From a checkpoint of a small transformer trained on Wikipedia: width 128, capped logits.
Each number is 128 + 32 x the weight over its row's rms, rounded and kept within 0 to 255. Layers, rows and columns count from 0. Numbers have three digits each. The size before them is the row's rms in percent of the matrix's.

# layer 6 MLP up, 320x128, rms 0.0929, rows 33-40, columns 0-127
116:093120173096130106072229103079099048091164073125137160116106162193103161134174166181095126132126147158122130172164117114121145146109084107202122123188153145116126131135167140200111155150128095163128136169099121139107133174138125122143171105121197096116126086111164111123120153147073119113153141146114086102121168162142137110107170124119113159099088119208090077148137105178132162150103
100:092114089101084096180124160161107139123139105187157150137077133125114083058114152161171205145098163132084118166134111149114130110129121160118104120165122021153136165092155164149112119098173117126136198147141116165106106125111110100145123204125107125139055174137107154173078157140078166142144117093119148129174162101061131123148149101128115094076170077150146153161092166124126113175111
095:199152106099106141133109130099116121125137053173120116092108228093151096139125089134175078139164143169114162112070163131058050134108152090177110131153138144114147122045116098103103100126109130148162128140134104134127152092187129127079111139126169111118122082148103153138164164081170070145146088128107131090154159180119127094132171119101141100085078112074151124161147090184092102123139
096:118106153128111045092144163123134129115134126107157145162129135123118134110161131098112170108072148075106145129117109059219125098150120115153161128089120174164142074199203123100100118122108186112121153100105145126096140097137127117173097116113148123062105111110178136064175037161164123085138111121167137107174153161142106140166106140179090111169138178112141114110043108124097104140140
112:099131080121146126156067107124088146112142101131135071074127099141142127112201079191112138179144115090087176095110118108110071095126149152153217095129133096108150170058126141161101125174126129137112124097131113122099119092108153185073126152091107164101073112142119173094143108172115131113140156165091138137159150166131104112115136208148165058164142158123140136203152116100115095105070
098:132096139124151111136100094127139137126137155129153127076138141111091116122198112104132078067157093198152120085068158137071070153171137155055138089113188155132073097117143121163100123096107130115126095135128153147149122097169115089166168095198104141110183110125122071086114115156179151147123101129183116106119098141132093101172145197103160092162084194181080128147154103100128148173115
090:157142101143152114157130118095085137108125079228156187108204057151159144113086103122191085177128108152199090136201098141109143107159217129150067131155150123129112128118134099137165083161111153130116110151121158109101088134127118119138166157121097179161110193084138123175100146091151150101118100155181172150159162102135099118118123130089102113149088106192142151130150145109146124145139
104:163198183163148128133153107100135135193116157128107130148128114072096129164089131199089122147150088159102100094150145139158164090169096157156105171130120096154134084116121137070097093081122111130093140117102113114083187171121082115084138105093153131116100097047093148154145060118119080210125088134075093150162105146181092097102104107101160157110122148118133151119192113131147107083086
# layer 6 MLP down (transposed), 320x128, rms 0.0324, rows 33-39, columns 0-127
112:112131127067184108090191103114128144144113181099148135143132107095134165133060054152097140173138172155091088082134139145140110191133071128036101081096098145087102139137125073102106125114153125164129140158106125131096166164107137092185170103108135141153195158174130083126129119133137125139158160148173191144117113087101170066136118106191161103128101184133174123128151130092099156122105
102:119094119156131104116156116143128125119180129120113204128125142111143097194114126112176158111076124114148133115154159154200098103153132113185118184092113128110087011159097106193170072029145094145147091175124123116150130202119119112126090133133162144190159165085131125143138140101079145080152106155103087144145154116095147127187171133117119162116134125165140139122158128093079123123109
097:086099129152115189094147106154095124111159173092138109093172039108151151053161145070107126146206133116133123134109137177135182163147150163064115143123143169129119147121126181117118132074110143106090134146111108105063113105114103112121145124131061211105128137106088137128127175149147066108125171142121177183130125155091124146122118168145082161121168091162165088175123127053134101127118
104:118107166101147161070153119156112203143166157127130144154124132175159125115213151114178128095125094116144124093121156177120103133098124189120085135144123124109121110107152148141120097128119100100137085172083101134170113128116103142124071152080108163145167089119103104080135051100127138114071170071120132137104151081127128112193138115155117007160094182125088139084128115143146155138203
112:145123099134099118144120138158115149176021114084117166103130114129111129114156118189103091119110138119129156128139082114134132145095153140154130145061178126144101120063149143091076123182170098168128148162153103092132077123097102147143110126116073147127100067069108112176113183150152099142122102096117167094169174144188112179098140126115115116135139199047116130099188128095138187084088
100:171157142175141118153148110084117088137193061177087108134115131119124172100092120169188140167098155181159129226151095143161149123107098107160176089152116183143136093180164139113121142146117136114141175123131146128169148155071107168119133170153124156169115127136134128149104135094098162142119190179138128137076088148146103137076103130160116083042113119064125129132176109134176065142123
091:084128182122102181075135110163166099136162150072152069132133162139099127128181183111103173088142148134121146160088081139180132110101074121166164137140130175113158167113140121131068166154142130146092117158121139128178169113125087141136075159150156120071196069120114145072194149159101081182175125093076137171114096142129162171108133117163138148094165089079118101096167123088131159125123
# layer 6 MLP gate, 320x128, rms 0.0898, rows 34-40, columns 0-127
096:151124169039147108098139141090167142135131184164149183079103076129130149106131150125061101168129157116103163115128090091138219138061130109096151112112154141115157090122098161130107084158106085101144138124128103138131096088119139135104143143102149076070119104150137133173145154098166131156176155110114208088208116146066143105149097188178127114104121112122096123118125106155196080103124
095:165122078140152142086111119131130124149090123159136122173141104111141164118187131137165146125157120089153120130140145189179171137098137167111161098094133141194121117095115174102117119093070159128137127126106140106081141088071125128094144106119083147083100136159130047075152176134124089075132219103137146236135155154141139157125103152144116188131182160147131072111087159087141103066129
104:083117172095083018180159131088095138136124127119141117117145121130174074090140047136085125097092114111133128078099207121110115137170105093118154184106168096130137080166118120121146157112141119158115161120136103102148116162132147130103123151118105078158087101153171143090115128132184110160086098172158151091169123135170161112071092090184114166168157077119110135134192120108087173141099
104:140136145118133120070108184112069099164135169099090156136122132176115117128106159126087117093161138148140148157228173148121145175190091122053063099065140085129132127187117117115192100106125171103124116119106117133148148168151144073113122112123217157167170116107123150105136112073134120127112176116144151130174146121124154123187143151131095106065135082082106127113100145174120146077086
102:103139138152183074176126100088139136099182151102108134135178111138105129111133083160181166141119176111156117140122055101102146135174092114129167120133120155149141154161122160132068140157138127043109135156128195179141139134131060107088075214174116144171145172168098054132135182139096187094131197146144151147143120157163119127093125148148121146081154142143122105155149141108166079102141
100:087113163149135205102176092123153103149163149123102135135137136176123129083155191111049155095169101159136134115071106123098105143142093114166171150158149136173121156151133116130075193111116167089117163163114199148143168153112075164170075124133169174094154084148113128110152152149083140183158142077081123138131088120127163163073127125122098117103200117073138092124169130101103112097083
095:111175125055136103142140125200105163085164109154174122148129095122071137186136100197104127103147150174124190097136135075203157110101097145167129141118111124086075135086109172099101149132124133106129146132143150157117202146106161130177096104093130152141142188134147127086102164117140119063137138136142102137151136131167109169126125159124150178178091054166122168128164103141168211160129